{
  "init_std_o": 0.0128,
  "beta1": 0.95,
  "schedule": "wsd"
}
Each number is 500 + 50 x the weight over its row's rms, rounded and kept within 0 to 999. Layers, rows and columns count from 0. Numbers have three digits each. The size before them is the row's rms in percent of the matrix's.

# down: layer 9 MLP down (transposed), 256x96, rms 0.272, rows 145-230, columns 48-95
# gate: layer 9 MLP gate, 256x96, rms 0.274, rows 146-231, columns 48-95
# up: layer 9 MLP up, 256x96, rms 0.283, rows 146-230, columns 48-95
down145 113:487489459472412554535549453448480437469491600448436483465507524491602480485502430507552522411575434336474525541547521451541537520517537535468466
gate146 096:410444502492572540432600506426515532507486541543499482443461577421450587508473537504438540490500527440558413556504450510461456503600497471437542
up146 097:575442482480599473568541439424484535445609477406519497484476564466520458535561631466539536409494521384500473520503457527470508511532447538437478
down146 100:575451591497561475478420586435441544509501591558503553487423617518435554535517424503576523473494604478428493427506510522587526517553523539434513
gate147 109:486477542489483520427503570628488522489600603580513569516495495479495563519513508583549480427536535469537541532484436534557515465464385417530475
up147 112:471517449535458516575613547511530532531495497458595481430514497382568542511532501535409406466507563525511551491579469571527388556582465503541516
down147 104:458458495528468392433495483497486518475483512575594487486497527527466440594463391549468513573486572518554420514489539462495458465464373437554442
gate148 109:523561551352492456500511464548485472585533470487584487592534417554420407481533520493466542561486456459469467519409554502496490513444555560460574
up148 107:478448436557500441531477532586473414430404535513388487517505505373434590496521485557467455477575510549521473529503466515475519483505498520517435
down148 105:457450440555482456473549484445492384463539539533500440516529436490463451537500410506459483554509517435497499439559512547507581487473468512397461
gate149 097:528478518548520478532453500401445518508519528485514531462580486479416534476590563409574502493587502513487491457427467543498508509399523429499470
up149 105:553555487505441475413468510440588495545528450525383551517431519470478504568484552482601523554504540494553515391462568480477455540441478405442514
down149 111:489478498512447529516461409486572518549488569511400490399486529546565572423439553548530428483527456552480524538416475460498477473522455597557418
gate150 093:466522480496510497513527419533510488513390469448495576445484566490413531515528562540431476595515507484460503491509554639514475517583575479437541
up150 097:505419521549551442463610500531450574462580536451498491511467539428450527574377476547492465477479499464444519463505497463527511478515507513493471
down150 095:505554421521437503497460587438466496489398440501527498551466467534627487488426507495572610480545451393462410553485488533519431466536535524535401
gate151 099:593518680412530500468526536544572500479517503453507520496521496454470520494517520552488514533507526481467488519482509454403477476564537546500495
up151 100:600446473447508460500436468538503515514452578480600503475461523454449533548370513456542540556503526410406564566456548573473470571495510558535461
down151 099:527414424524469549495523572523480442480506456560565494449499504496421449591433537423510536546544488588476509606501614536420482555404552523493559
gate152 100:448370514516458416527527554523487500456575541499527488487478550513529532468564474547533450450481573514456545477459550557428518525474471533478451
up152 111:532536574436574467566520426516501597540493484506531556519532559480585503575483547415545581582406465495516530508513515547503502472548518487455577
down152 107:485395541467519418572504539501512550494481427525555535490468301441477480467453519498406508530588468551526476605483456462471563506526442513490430
gate153 107:542568521521577480501603483446512476487524551483617434455554522507446569502531540497512537428497599559478513488437460578454448455493575599538531
up153 099:466540539485418447472467567478401425541416468505555483483568455514526483567502499472483443473585562480409562420462492392567512426482524529439553
down153 098:477507516443401418464519465533619553510539528458507523501519470533605537514435493513533483572539519464423407482458496517510504593534544572522503
gate154 104:481489549424460467517435579511460563548484572542501465470479547552588512491559466471496441489581462508477426394533450482446462510606500484541459
up154 102:482523561563519473399503585547465570519562553448553610586496497546503498529522435536470498496500550479511529405507464572511432516373471465543414
down154 099:468530518534542481507452528489403542450466458458585463448538535486458537502317502538469539456527495534603533510578464468520497577520460483439398
gate155 102:469480545504496532399407414493427408496539559542446540609512573448468543435555489520470461505519457584615538612446534442515547452579464567477496
up155 096:432464560557505568542459511434530487438563506552511365503453551499500435530552498530483489528454518533539460450523506547562577421497466516572421
down155 098:501401515462481536510458502500411578424484502516527452523609585537457435458491468410547489545402524458598576528458529498574448495510479531493590
gate156 100:507495544550450586517554530535504502448533487450489526600519483501524493491498590436589533491538418445551538478479557512514488511512498427468616
up156 097:472465481595485484473519457471410509556546550442523550500554513502529506523526559409513434513548505478480526409486464528485470533503510432544515
down156 096:453472453484420535544587451452488403482449568536416438533475621518484410500441525449457505494433514504448417525503495431565462548506397494465527
gate157 105:501505614468414500496525486581533589515467514453519521485522515452388501498550529441493468470448415465507523478548562554515513469518436507454572
up157 104:559557535607513485496433493577440422505517533512481459556550508504552422527430437437588548427471513604576446515504547561515476563498533372451443
down157 103:494508541429444527462503543438545565558520507448454554554473555514493493546455588446470517571516488533492485566530444422501583508454614572464559
gate158 090:542609460529518483489546588462510532531481477479475475474485566466479575552508460487439474434532549513500504517482585533573547500530465502477567
up158 087:527403461518584573474421498417565431421517542489448550503493434502558563478524566448537404469591459507516566547491444484557500498501448503450459
down158 086:538416594500562447581521509590457434455509567591469501529545473443434551443565534463480520602472483573587478621484491485512496565515479506466469
gate159 100:524483567500433439503502456475574560558466536534446578495515499636496514524559517469538502520446469450464466562552476520549538444535469462451540
up159 102:529518459420452426388416433500502513513441370549561438444491525505499483482509505459629460504469551530556467515559442501573444512520572470502459
down159 098:613507496512472579549481555506475592510476465576528543492544507594524511566500485520537471563557555478510497467409485477475517498532464526493514
gate160 097:418589433587468448509556566498484490509427514602412572493510504436545576472512537615436518579500555502481388500518472553482505520495504507530516
up160 108:468456559525425484496515541469538478444509533447406442568515448449492486461497402509476551526457524492563492513492515381485520464475457531475535
down160 099:574515419500429526567449531482584466506372565575552434468435520576521477473483446536423540436468566475457479451478502500534497499548566512550524
gate161 093:479452452479418490441497502513539526539584540454613446538523573577503500444445437556503439465505519600454542579412467575420437477587500537520474
up161 095:452426514525489483561514480538519530595459391536520457490481577492589511562434548519546517423552526505496568487524416547460541539482408541454532
down161 093:451431510466604530404454574486455481459535447449424497454570555535450485590519466513460464482513438457514488447526620560517495473564505451557492
gate162 091:517537513516477449449487485486485474555473484566555574523443483434505624691500465453479486531528527533559540447455509494443491637522428535441502
up162 098:499436556556471475520454507510491426534448513474467466454479526433392613479513496431518492483568468456526455443595513614501503429602564525524512
down162 102:375486471466605467493477498453602466457475538480485436548481605512436562501460483594478426500491541502482496464498467407541485511526523569541401
gate163 098:443522503462470540473528516484458472558602455484459503386518538541370426439474474467448489481418407545467469517442514466386515565405451476463427
up163 100:579475510482487478549443471589401557417509394530455482469542567487486643500474538506426489571602480540479540507490481421510545582564470516493526
down163 095:518571463496493470485496502473514500371586528503490527561461496465495531571547485451487500463457529415495377435461538588569440574514520479547530
gate164 096:465360534523568531469422537551476433556476549468553538521466546538436524395511477505550479551575575464539520540482523443541515525483501535472509
up164 096:557535496436561580439558511530533507422556435524496496485474545580603486587413551495533566459452517466498493418515527490499513547450479533496460
down164 098:486447431512530520539493438514509518563512472495511524531473437479466515536467408560565504572549504576497549527521527512424551459533565425491507
gate165 105:477632547477514532536466375573510462469473503495477374590530513593441436480569504588521377510530519456501469593525511485503519461483549469403518
up165 093:477544516544527571504550423518463457546576444561526519603524482504482512502507503464356426442538438595538530450391560445636566512476628484509495
down165 096:465465494551530499467529420535606402480547536568567497580484495404599520457471581527421518512498564530476550485506474527497507478466496496434501
gate166 100:484522489515437530488425526568445403459506430428454555505554467456590505543454493480581507541482534498478436572551616530464473566584501442559433
up166 106:457553487507378551503524560522522505542517457490555410452510440414511499444425485455499437460475548510469540388467444511513560484494505477522516
down166 103:442531564556490529440479489565474590590523401533444575533492468609466537492506414557577511462455444526484442564473523491516589453502509441413390
gate167 094:498439505485502422478459512489483460478489420409480501466510524533549476457377423472499599522497488474553529490571510441465451426414422499493501
up167 092:511491467571468482520417555481462524586481608448518447465533522493508617482532508555476519448454443422496517535544534483505442454457478516395433
down167 097:499562459534540474470575419495501503430488468493503422575437503547428547538428470512594509506457497570569529535474499567431519470504447467494453
gate168 099:557499428455568516518504518461490493533537406441541413443496586523514544530430492406487473480505540558580451565546586576466502602549526566506479
up168 108:432473465411568489534439488523446489545507530489600500465488476457509470399504457476500508545597453537503452556529417494490432592475496514504477
down168 104:558454519421474459624523479435497492563464420438511502558430510431496416550562538445469523530509525443497400503473527523478516597425512545488442
gate169 106:547550450589538462507405554534535469510547588500581473576568510462506540517553524587523553414476527527590545462470490471508451523579518461573420
up169 104:364476469581483492550433458458455502528504512492446517505433505400529515498518447436500487493452462431526471475556499469512476457561460493446554
down169 099:432541458509547390490448554459511508516522425511559555538532497422485529532454579429403492516435512524445561491508455508591523504537458556536471
gate170 142:541527528571550466566580466536540583473604507449518558457623488497559510532540522507539526609522470572578529472628561458551492496459492500462443
up170 103:499488565491501493483557435471571566529490503342501543479600505493581515529536526429514465535475486491489528475595482481571496426445464514495397
down170 103:456442451471471502407456571514496484489476545635554506554370489509553467462472484555477508392548594508432564518412494541452502549547547481564564
gate171 104:523562495547463488602409511545533490461542544556481481481438574426487522510508536563490511525610453578537518515556410487542659504398559521512408
up171 101:451520491395500538410550530542547483410527532534499492495570442496402440502537545505524418424501491506546511540482474480626519464594477417522432
down171 102:445488433521443511544448485492529426545450444520525468558478479448487477508424546461464428522510452539526551565462460572550628485571519561471499
gate172 091:551450508623565499471521516536449554568522505527541550437494532590635544520525502517508451452468536554546417569511526520491463528574510463438503
up172 089:561484482460399462427447510491487495434544536532492447461496482480564507458512595489491499527381473388528523470492487605545503489576505532444479
down172 094:464486487526508437520566488502446550514478523484506473507497511430619471585440451405515501388462526462506470588584507513380510507507424423516481
gate173 103:460582467569515430533445506517541526537521597540526468444444512577586605507522545495532528485572589502682432541557482528415566559490566595489495
up173 099:481461402573505519466464481462454418483501490456584525491473391452466576467528425466428535505500570508469463499508446540459570511527514559397510
down173 095:490530491408478536529567542464505476468549477517450533558548574569386547498452505509552498455448439570439568496507510508480543442455475512551414
gate174 100:407523596518524456505517518536489503420481463471462531552457508474591496471445448524519491419598428542453531576499572475500537525450472485354481
up174 096:538495484587571492532479453506487433420487562435421424533556494480555406515511465489539470471423459486552488525531547553507484502540382495469551
down174 096:447497420434467587478477589401446518465466542444551564518542493491496453469367588486630475507488467503451490469455526553550496543501489523513453
gate175 100:555505436536504437590466485558425437532435541503505474532632467466545496530421497491522478442434472539533546553453440498520347448546464497512499
up175 100:554471431426515437433470458535472446556432432503455546586455541554460411387536416548551559481534512556489548483442440429495464474500452482472536
down175 097:479517561464604564482452592415487410504561494486450507504582465427521514534470568413468458480456452444501472545517520584544544496508510447405535
gate176 098:467403493591409398480510520512506523539411524463435530492511433469506472512565486494496581568475508488416459378518484532483525512599533454573460
up176 096:443439491512367457519446602465497428503447487506478452544553441512480597510478501518384517463534464489460536467458507489412567470570578563494467
down176 094:508496489445409554514471511369503571448470450432493523458538466465576557554528516527533572503477436506465506494581463404448561404468487535420574
gate177 100:525437577513500492533538493445495390487535506400618513549508489533510507501489469566561436534480601534528519433412550537556430561519438413534528
up177 106:458493469494489561511453476517559459552504564460521574487502533547410540619500588408513434534481523541472455493525396469474540521531562504499608
down177 102:561440456486498445505485475473466445493431530508387505507472456591529427542481517507533507374591472433571496426600548493580445529443529516558528
gate178 093:517473536566565421446552496512449524409611610450444541511501572488587465548552553473456540447482497512561517491573473558607528433538520529569535
up178 095:541513511433526512458399382573463569513531528450595464493469463569499435507516472479561530545441499412516488544542552456464474555538476452564457
down178 095:551511441412514603419449425496562585612592521487561457498468505533425512463484537516472569580453482516470557496513533497473478508570532523548452
gate179 106:528474474495451527469480447469519428493518493488441431531472464474503467383526438478478443553453487402494522394444508501471483538525482448528568
up179 099:493465483493470484500519469534457520467628611499506482480463517453460549499513546458530567466531616341475464496544559421523404445432559580499406
down179 101:485487512456535501524479525437474559503425550513473583529520414379593447510594497501456544401554513453443519442398518463474467524459557423502612
gate180 098:419505538576511466470492520526601439489487515482541499605497466398508468481515462560509447466473542398503377506548480574557460600483464479516462
up180 101:446500450506409570413547503541513493483424492494515525475410476497535483563475441517462619430385465510483428489507528455528524431499405526441538
down180 101:646519476493501569479503469389495507431529494585498512490567454404540523488539512568501497526479557557499463587491535525543463524469478495515444
gate181 103:450495440533450472570485507506512449522557559470539483559610436508479480513489455488452542564562557464516567492492384457429464480535564483509490
up181 100:494471443467545523413512467544483551524493508513359599491542505573492533522531459563510481550484627455438461448522547469511546458540501538600464
down181 100:536386422559510503530549473618508423478478507574549543559479541488579554533513535466467421528548492588520505536541411519448444427375525446487571
gate182 108:558438576482494546470448524506536505529476420483545488419561528498468420577519516445521510508576423555605497586544537511445575437452456516449509
up182 097:532500453505450487386528499545477518511477612575492457494524442519537440436483440433488407446495465549464460550492563525440478441495534504371435
down182 098:485583522475539569413551579533551458420529485556555544412486611506469582522421487559526573583492462539535466600441481499517438486544528496435484
gate183 097:510543497537486483503480454553425533548399594541502492444435457471506569393531553511487521575532462524515565458503504566528561475549484526485488
up183 107:469522541488529629464463616487502461437513441515502473485450459450569512498580525498504379488516548431472497482508365542467385530552447480478457
down183 106:491515512475501577437443511541511452482514519462467495479450500552549553458535371518470504526459498515461366488549522497446482496583492474574579
gate184 096:464478476452556517402474529449576505476480565493449388500559643377565560486438464566550467451580437504490394534394525495545485469477470461483520
up184 097:466479487549446571510517575517520549454525429537523537574506549510464512567517491658504507507474475452488496411521478503492541453478505563551533
down184 095:471588466523476525565552613490552441522528577595497511626573455473458473557534483453504462510500537556419530450438532501418476489422606547503490
gate185 094:470413322598427485462595510436500465559491531487529463434526497455508537428529492504460546526528450550546456544613518431572524484550488479450460
up185 084:478479515508472514474507540504610427476484569545480527468493638536504463455476507526513462501535459486529451506466546456595471398609604495453420
down185 095:474475555466564458509458586497519565455484460463537533511476487510556460576527554479442469491445489477449507568580394553415501471489568501545597
gate186 098:449428471448489430426549510517455555559485573488481520416524475523467468504488426470529490392464501451558424513463554520530432521521484416545551
up186 103:399523484581474521476533493448524440474432510446425443472461571399433448484461478521479454462498534551573468522530476562492525535450468549479543
down186 102:447567502488431474571580516483454532480504489464529525523462563494437371472483553507472516633480529562415526597464462492518552477467562410540416
gate187 095:441461515435458443406443536479550508488479516556478486511476484392635477546524584452438500519630489483554543533503488522542494450420420413559486
up187 097:524516510516470421501523462495425463584456580487462504541476554523461499504466529505487402433530362524468488459534564529502460528603400618578490
down187 098:460535443468489531543543455435415629484438395469537524530522457451487459486548561493401471535507395520522460509567527429485463516410472459428517
gate188 099:454569506541470503508437540472402464498521596398539467467526528456461433500527440538499508526499466440517395458524566513480634410591515543512461
up188 097:461458438584621412433480447486484424452448510481483481569553402560552446514536509602567504538590576610431527489457499573559535450522473429529554
down188 103:501458542426517425511527460597513542562521533396487521535545521556498453543496431516405518436467531462462546486556419410547417465383426530490523
gate189 096:464565598516585512401474477501576490480468456467542475454410508522610611522533470408440480605567547481510536557517487503488487499551481566567535
up189 103:490484525511424629528478444467482439492489575494450473553526621487436399594527491458474474570522520517570495562543503500588502496525477550449598
down189 091:492461409566627416543526529521529578566513493597500504414481505510506495554462567545445440414477520609535385412514453475553502459504499502530419
gate190 101:497475499525453503379445512496393532548548454522518436508513495487511600527588533514501416465565400484415462526527613565504391552553437511530465
up190 101:464431509465516497490445506642495511484516475546523446536546520477394445524474520434520389473439456457508501455512414565524495492506535526526523
down190 102:532473467437409567572439523435585495486484535524503541415537444483388490481473559439499491501501547576512406435593485492460583539416455428531549
gate191 098:386518504524615598484532514501510419446445523455576515445462464502485515560550541450476500507536468508527571420552555462542436504542424525563516
up191 099:474522472466448566454594526430582469522479417464483573457452493479427502469565477543410426614496437573619532422490487483609519492523560576487562
down191 097:571572482501500503500469526449512530568539540440478531529521539477455483566472561511478456492477566622409498437490564618496457466514379599462431
gate192 104:400531486404498514501506491512349449561516439465466528546507564501400518497498572501586463566521503495539578480499424508510552597397584399458483
up192 101:535476476557430448422443507463499538535488494460587538515503506530438479600543559465636568559462476526492530542470515435489543402514452477387468
down192 096:538579564452428604404487494598480515451511569541509547429449512516434538463473409519453524468480465569494487491522489485442539582518454487492508
gate193 116:518474480498465534465453536547512610509546486607503487499566554474555578472517474481533451512470511467505472500519497524394446562543490565439460
up193 111:545525563455450497559455499555479514507479506564389421436510544456402507485490468468464507461425534444473409508463551495479502496474461444417635
down193 113:564542472540531567413461536464417500601439482468543577516540530457548477501529463506499497470540512491382467537485488526456566472548569503578377
gate194 098:508514428483453467584503509486535473522506514468345527567522557432478513491486547513519517525525467545546479546538414500497450566567468565519463
up194 096:510487497498471542526524515457560511489508486491450411455529561488428498508430510476572469517478427602473487570574506506512496458550450502563477
down194 097:499515517440483545496471466437451550491488519566438499522479663498510552441470458495532483469500432467530535469492574514503450528490489422545526
gate195 093:595492472538440464514549510461566460443532513482575554478550544494474439487643439470427503499479430524519490531468500466551562486476439573477503
up195 095:482526583497567526483535458354576465467462565460491491578527540562484518505468476474587524557460506488513539501532540531554470559484506463521514
down195 088:551568494468614593447512483402532508457495530500478452540440493473476426372527468601517448480571470567498452389473562568603466588432499450555486
gate196 104:448505554511534495607499563526534443437515560465536486469564427562455505561555585449483479492529443517510501520512553598589525470520438441510494
up196 106:539485491517563472442420481562515484554536560586451499417535547552394503571489521538531522563518492497573453506515523557599580518368521557569420
down196 105:465556495453590510557516539521494450429556509444506579606528474401528483500544474428463467450389404458462481448562443525513507518414449426547457
gate197 108:458533511450518483545500494566582497444499508521474613499488525478389499485528440476578616506485567568480534445561554529427494539549476565549470
up197 105:475420488447482518474561452475556435474483504485577542584473417498400556458579468441518530506511437477598537501446631544498474430493375496524528
down197 106:471522490524537543568539481525566631525504480479570488485428544411538529568545515589419523533568501511519500477542514414477455468409468582462529
gate198 102:453428544550549405557493506503470336413547552533492540565456432553445457474401483524482549534467460526532508400543463541450512511583457563491481
up198 099:490440530432561460534566531538508539510464610571577552545514502579490450544431582486549487494592556425549574494518494529527574553521531499417396
down198 093:501433510405479487450473497595522370460452516487487402429517455451559482508533595570564447442447544483517580461481468487510490539565449529544477
gate199 099:508458411511474466602510424503422456413392464418525443489559460484563474537498651476459524427429525512511449584569529487501440491521499463468513
up199 094:490473520489424544433579505446424552459473514468517527513515558517511438514532555479503525477624446484505635459482606478514510440500523542385441
down199 095:513593394593544519554529478492501460521442494535531475509559444552507498531473541511475563437509479526512397491555500521498457531467420610473512
gate200 114:477543531471505436475504473528421545566523464484564377548601452489516435514450484566482585533571484442455503463513507473566540594557484512418649
up200 104:503478494550458537494460545425477477545516496448419528524492523497519493482506491412503467574499502540550509463442553483434517602527606436552575
down200 107:481457509351495501488616614477574519479513503502526595486479524600510527469574455525497508474451535463527485462570445503469498537515530547575511
gate201 091:558440450536524551463474540490507557473540455543512480500488598489554427486542416533406514590437529573550501517566533454536492483530452594559459
up201 101:578443510595525482602510542412481468519475461489440442541503518486507459536530405499452545567499484514530480598526460471513537503475522558621446
down201 087:525471532438398493481506453525507531397467451544492528437534509533508457514393454510586429518525560513577488544493585521542569577542533462450482
gate202 095:432522501528497497502475553480531504546516453502475453544500509543584509534494517535489528516559470484548552619497647381473482487476513533473569
up202 097:417515593539427461522489511535438535539465517431543549476490425544529556420577427501439506533336539480502468478488507570518499474470527523425577
down202 099:589497417514525477485465538520575467557424570590513565515467474420579482443426563420535441476348458531445576517444364559492427503513459504534480
gate203 094:519448505497444483433533468517511469463565518440584467497467452503585578588574448504546517499522549461504425566473606590500508546510426507544513
up203 089:513488501518487517523513557581506497497459442398603557509464590491429441447420460556521535598458489490486533454503467505445502521458582456481513
down203 098:541434507478457499442490453508536571483503478460516499523550434459633513523521506476526499468532447541506458575500601550534484475630437576584633
gate204 104:450529553481493526532565631559362497519512526473490398497486482467492496469506366490479483488546450431457382524551534542490487607547552530486570
up204 100:524490436407459503496390497491505459514575491596467540459479518485504499539538595453604488526452563497535594546551521508535521538428503524518489
down204 106:538512462507451492465458536474543589570481555459480514508480366342416494461534529510548438436484533569535454541487536535558528497441439550555492
gate205 097:339532519535557537473499483549478487466552426567452454571497491577458565474507480406589535516430520449592543540535506549527554448457503501443548
up205 101:454487490476530478577534483476550547512478537537549512443554497484436516534449492508378523448480484476564436554512500533506463621530523539592562
down205 100:554521496541557485528505510520399557521507449400477422448529498424435547482480474401407518402561529521492447596477522402498482565536465553467468
gate206 096:463509525494518538459615445537421516492588515545549465474545517416542406512628588434474425501459524452518493616454483504498478528526542412519588
up206 100:555467547492470602465522469509538435523455434467479574466572473576471450571476448576543550535584531459599508450508530439454479429532593518443423
down206 099:474485499489506462452517483497525605603506540437631362517453469463484505504507519480436488530503547471417532564493553463442458519443574464487463
gate207 104:558584442538517553523428506445491444500624584435540492533506645489459516477539477465516489483544409447510484636502454449502483490545561510497456
up207 103:502523487430519571368456521516478546513417505510492495492476418445447514495505444507404565437521492542489393474529482490511537512518450506513485
down207 098:607437507518593451495478565472470421456468475521531465437513502467589491540508453521554490498405451487475515534497585401462504561486511473595517
gate208 089:458550451512556489482444464447472520551564487464482612556485453552584574509428460465550562507485536482521515484544514333498517463541554581446361
up208 093:530529583391463501628556539502509370518489518515537512501498471550557539476533519571502458525616570451531584508417488439500484488513492477450512
down208 097:630526482496471527456476476526517399599471554452562532541504473465472456468542523411503449435372525524427450488498445511426481497498429543608530
gate209 094:478462452525477541489554484541487507510547500555512483507511576492372487483494528513465471515532527435600550488451570418571504539475538545472564
up209 085:466494470495519534456466482491480511516491439443468411480528494567468543488608454502533415461539524495380484466487497506469505496544504503478480
down209 099:517467511503491501501560574506465449469530447460454453482476516541633468431436456500565574420501442464492554421559633483531473496507443549470546
gate210 106:501462519526514426444491526532478520496480495632597549542410532496470502478487524482503501657513514543477572496508519496437487537398436593497516
up210 109:464482528493424534476441459509441568493454519459498446513446506538360360555509493456507494621499524505479550544506579431537463566440406464502501
down210 114:460437525596477472564467422507470403473460488474466462449517597506540455458540451477512490472510612521577555471553499462557442491530508484516392
gate211 107:543516583409542500460464570530598412536476475473488475578477558454449538469503525503531430514478511562433443532490432485442427493463555577475476
up211 107:560514551488552447513395555512535491467437484440547558504490515526434556509406566457456569549501457523324487435535526568503499481482525447532589
down211 104:523564472522558533482423531512491507525489507541518625490546451590362562523475540499500515515459555482525439545378533511513487496460430459599507
gate212 109:453536536409476589478503546475487555462457401501556565526446545450437544531584428509522548609542539463447511387529516568407473435575438594429545
up212 118:546527483483494563517563553498531467564430432509468451444522489494460486595468502592514474535468490499612562539582499455505461512524594554503537
down212 109:471507539434571497533480450522490515407525490585502464493533555534503586516476587488506556496611403440386484437475558591463477514496481599482447
gate213 096:495430461477543502501450403492372466480462509555562490620532564563557517508346378455484476519582523535543449441510474557473456519464510534534534
up213 101:490649499409483590446506611512568558580419487483426499510521514477515517476428560521484570483475508485534485562441445549440486493476454537450516
down213 100:538482533499613518445521615434499497415565478425453493558562467404534464485515457591506518479516518495505535476516547448553525571584541587524584
gate214 099:521506467564466460509483438429477543554529435463432500516495445558559508483484490513531435470533536524481637567468472447467493500508455556431456
up214 098:433585499470432453579589536472479526495546487537512576461518558471553524523487463526483488473505424477451462508516364482449474431498565539504502
down214 097:557548456548510478459507451484588518505473489520491502489533414532424546422494598496560487557446495532502641442523487527518468536560469411579450
gate215 101:512562538491544577550457471612611331460504567536488507509526393479459572469513488540526448458542413516516576537438577559499524505491472537510478
up215 096:476533424636480492499468466477497469575471502435495478517583499531580434482550410524478504479553497514357525464591546488513478626520530582571479
down215 097:551479513481473407563473478395603474518496570443500433551456401501429490473565424457459664541540518487488426386488427462478502484544483571542452
gate216 102:568414465590527505518556569410595530489502547553580454546484574443482420475535424519433526441535573453445460466601522477503498423611548484447515
up216 107:503484489543452506513480470532477469479476487438452441417529394507549469545446489547543505425514423564467433562487514523517402486488399439561507
down216 108:492535509413418523461549483457492555442540516524469542496466378486641500608527488419547482468488457537546382560396518495526454523432521488485477
gate217 105:451506519494517450441602515468520459665511566585488488558474462402472553494454543440435430475497487424512520456435526481477524490422525500481461
up217 105:472437455588495500475489472494488505455578598386514560563423492535590571548527502590584495466528486436478491474555570430429559437543499531494436
down217 103:468486543367567487618538533635480563456479483457575419562450544518425487536532455478487469519582522439461421477518596526572498486452490442504488
gate218 108:444511469537586490553440453471505389504498577449447439507537512518559444581423427543483527535540592455482497465502402528536593477564562454471494
up218 097:476594555552503540459512529599529461527461496468442551492552495429399527473484535585591526545458466526477446496543510574496497504466424462476510
down218 103:495524517479503500463554511565558527469457517524458332404495509446473562472517558456520526469531546451561620413565543575504490515502519499498495
gate219 105:488421569532413598458405529570569546438501508526541453496558550523423509513432494413501548498518537468498424510589530582528497530496540526457481
up219 107:446459490491472466444543556465503559540488415447460496558567444520554626553499506571511501440450416509551396420508516416490471464425448484549559
down219 107:469553529489512594532451601566544458528497467547538462506447516505519522542558384628547426492550525526457408528478573442575536506473491560437502
gate220 093:484501446477481570449465597544468524426391469416437540552546517487456524511418409467441488504576452499490449620557578504465469576502407551509460
up220 102:541429585490529504477422497529480522519493576574521461547525516548475421503481480474484459423531487501450492411496512439458513547399590509401491
down220 105:521393462534415526538415459569493446488502524584503586493522572524484424412502483464497516506476563565634511515537488499524415528621478498513548
gate221 093:530592464420434447475493558473440579475515533525531469553493531433527527436514470505510411470468538496543492478531535442548455561386436517483510
up221 101:463507412508544436525563519532570543543457435489524543576550613515573436534470470469545466522532547477504567506524597559507515534435613517490416
down221 100:537432461478509530471401598481388446501537459537508480447519441515486530515354552406476529491556490493563455469549505601443468542405462539516523
gate222 093:492489462521547419477455509482432508514543488491484573620493569480507569513548523448448483527528484532458504434457505438528404460467533464485503
up222 117:590566481505511532503480418531561584551512510529515532589503534506545482551440541506550471542515512513517523554424581538531511358410456562523533
down222 115:503468522538418561461417410546418537464415492511557542545500520517522414487494556527537539486538450558520508407535567550530603395520440559566533
gate223 088:464434519503493507483433524561498487464615485540490417438507489444462485511445534466529470441502495496503467515488596569401469595573538473537541
up223 088:503467515467522598426443523481484438538443524470593526434525521539511480478449516517545585501526461545506565479456546504454467481542507464510562
down223 095:428445501446410564470541465470448470499504561449480439542545622461528547477346487440469494466490591444464487574570461522490531547413542466485477
gate224 093:521449479438512490474461561512480552447625496495482485491531557506439594551505537468524577455547552534414482516534509466519412550467514448560516
up224 098:549557408522565457505565564533557437532425580448445547542423548501508498507373611607540539529563550544524481484490469509529517473430442521527492
down224 091:493456534500502427550495445500624464454509501477486526399453592610466495420424548463484569514487461552547479499440489405428457469500510476487497
gate225 102:436521448463414484556542504531466465520509540511516445462450490464486473565529525513514590554538412538422511505472500497542513435543448468434474
up225 095:469545562409482535454572498451467494581420490529529412477501447501404586560515566521480588586497540531487557509462541441574529483501479451522446
down225 099:502449484519490517497548565603568506546453572458577393576523381506466514511449526558514484567420523452434521552486490569614467560453549531514531
gate226 106:490566521551501527491566492471466556388592579479466485424432492517380487418598525494484533485547411615511489556537488593557529412495485499476490
up226 097:544440517508458514480408449412462520561464542445543471484420520483497431512409528453450514470465482510477499554581527495545496467418538568515495
down226 091:493449486525420505482504479483529588594423498479526482469404458403500510431512512486482509488564578541466507542513550505489430410568547490607434
gate227 097:426501547385434480541620538506459511512459571519502512427550429466531479529520500422567513518515453542572517540496532560504401403533427478464483
up227 098:532459523518509503407478464434540519485578496469540522439515466549398528470621521569492473478407474602442549426492532492482588459458440517435505
down227 092:386485499500528557454483593428473414425506552486528477422518540577594496539468560475534551523452470519397499502538470555465477587486587489443601
gate228 097:517551484417441551476461564559528471485414487517477493482547515626544455553560522430510515409537458581501488513461549480531513478525498598497500
up228 108:475572557489478390471482466595560532518477566479548504521444488592509585479438494422449466504504523424471501571459381427537476458517472540484546
down228 103:501551493457469561499461517549500490533483526575598538516478453457512546475533496493485510516505484547410541493467472498505438433531443569485404
gate229 106:425515463424519501468561554559495464411489492426454536527505498559480457489555414493427469481398470554417475560466480520472482548506486455503361
up229 088:477530470394408449457479597478530530530493611493433499524512560577527492459496481541557524479512503488587541476498529460535528520475516405477479
down229 094:486455523469624470520535596532478477493594464466451480637503521500415447521610564402412441518467470542411476529447520490466476444522499505578430
gate230 095:421419466531508554534512547521521509455480543463496480553447478533546554485552586483512431458477564497496442458600456468611453536525466423507612
up230 096:487330556501573585521487492453443469480543561463443468463522570415476526465488571538519487487450517442567529531644563462480542486525555552497528
down230 098:493486463541481503545484534504528614554454496594487440491475475497490585523493519592474561420596584527511422586484518414463528486599483469540567
gate231 099:485518512521540643593471578565406579465455500555538497500498556455502485504473478410515563500467531515540509509439526512478540454488447488475482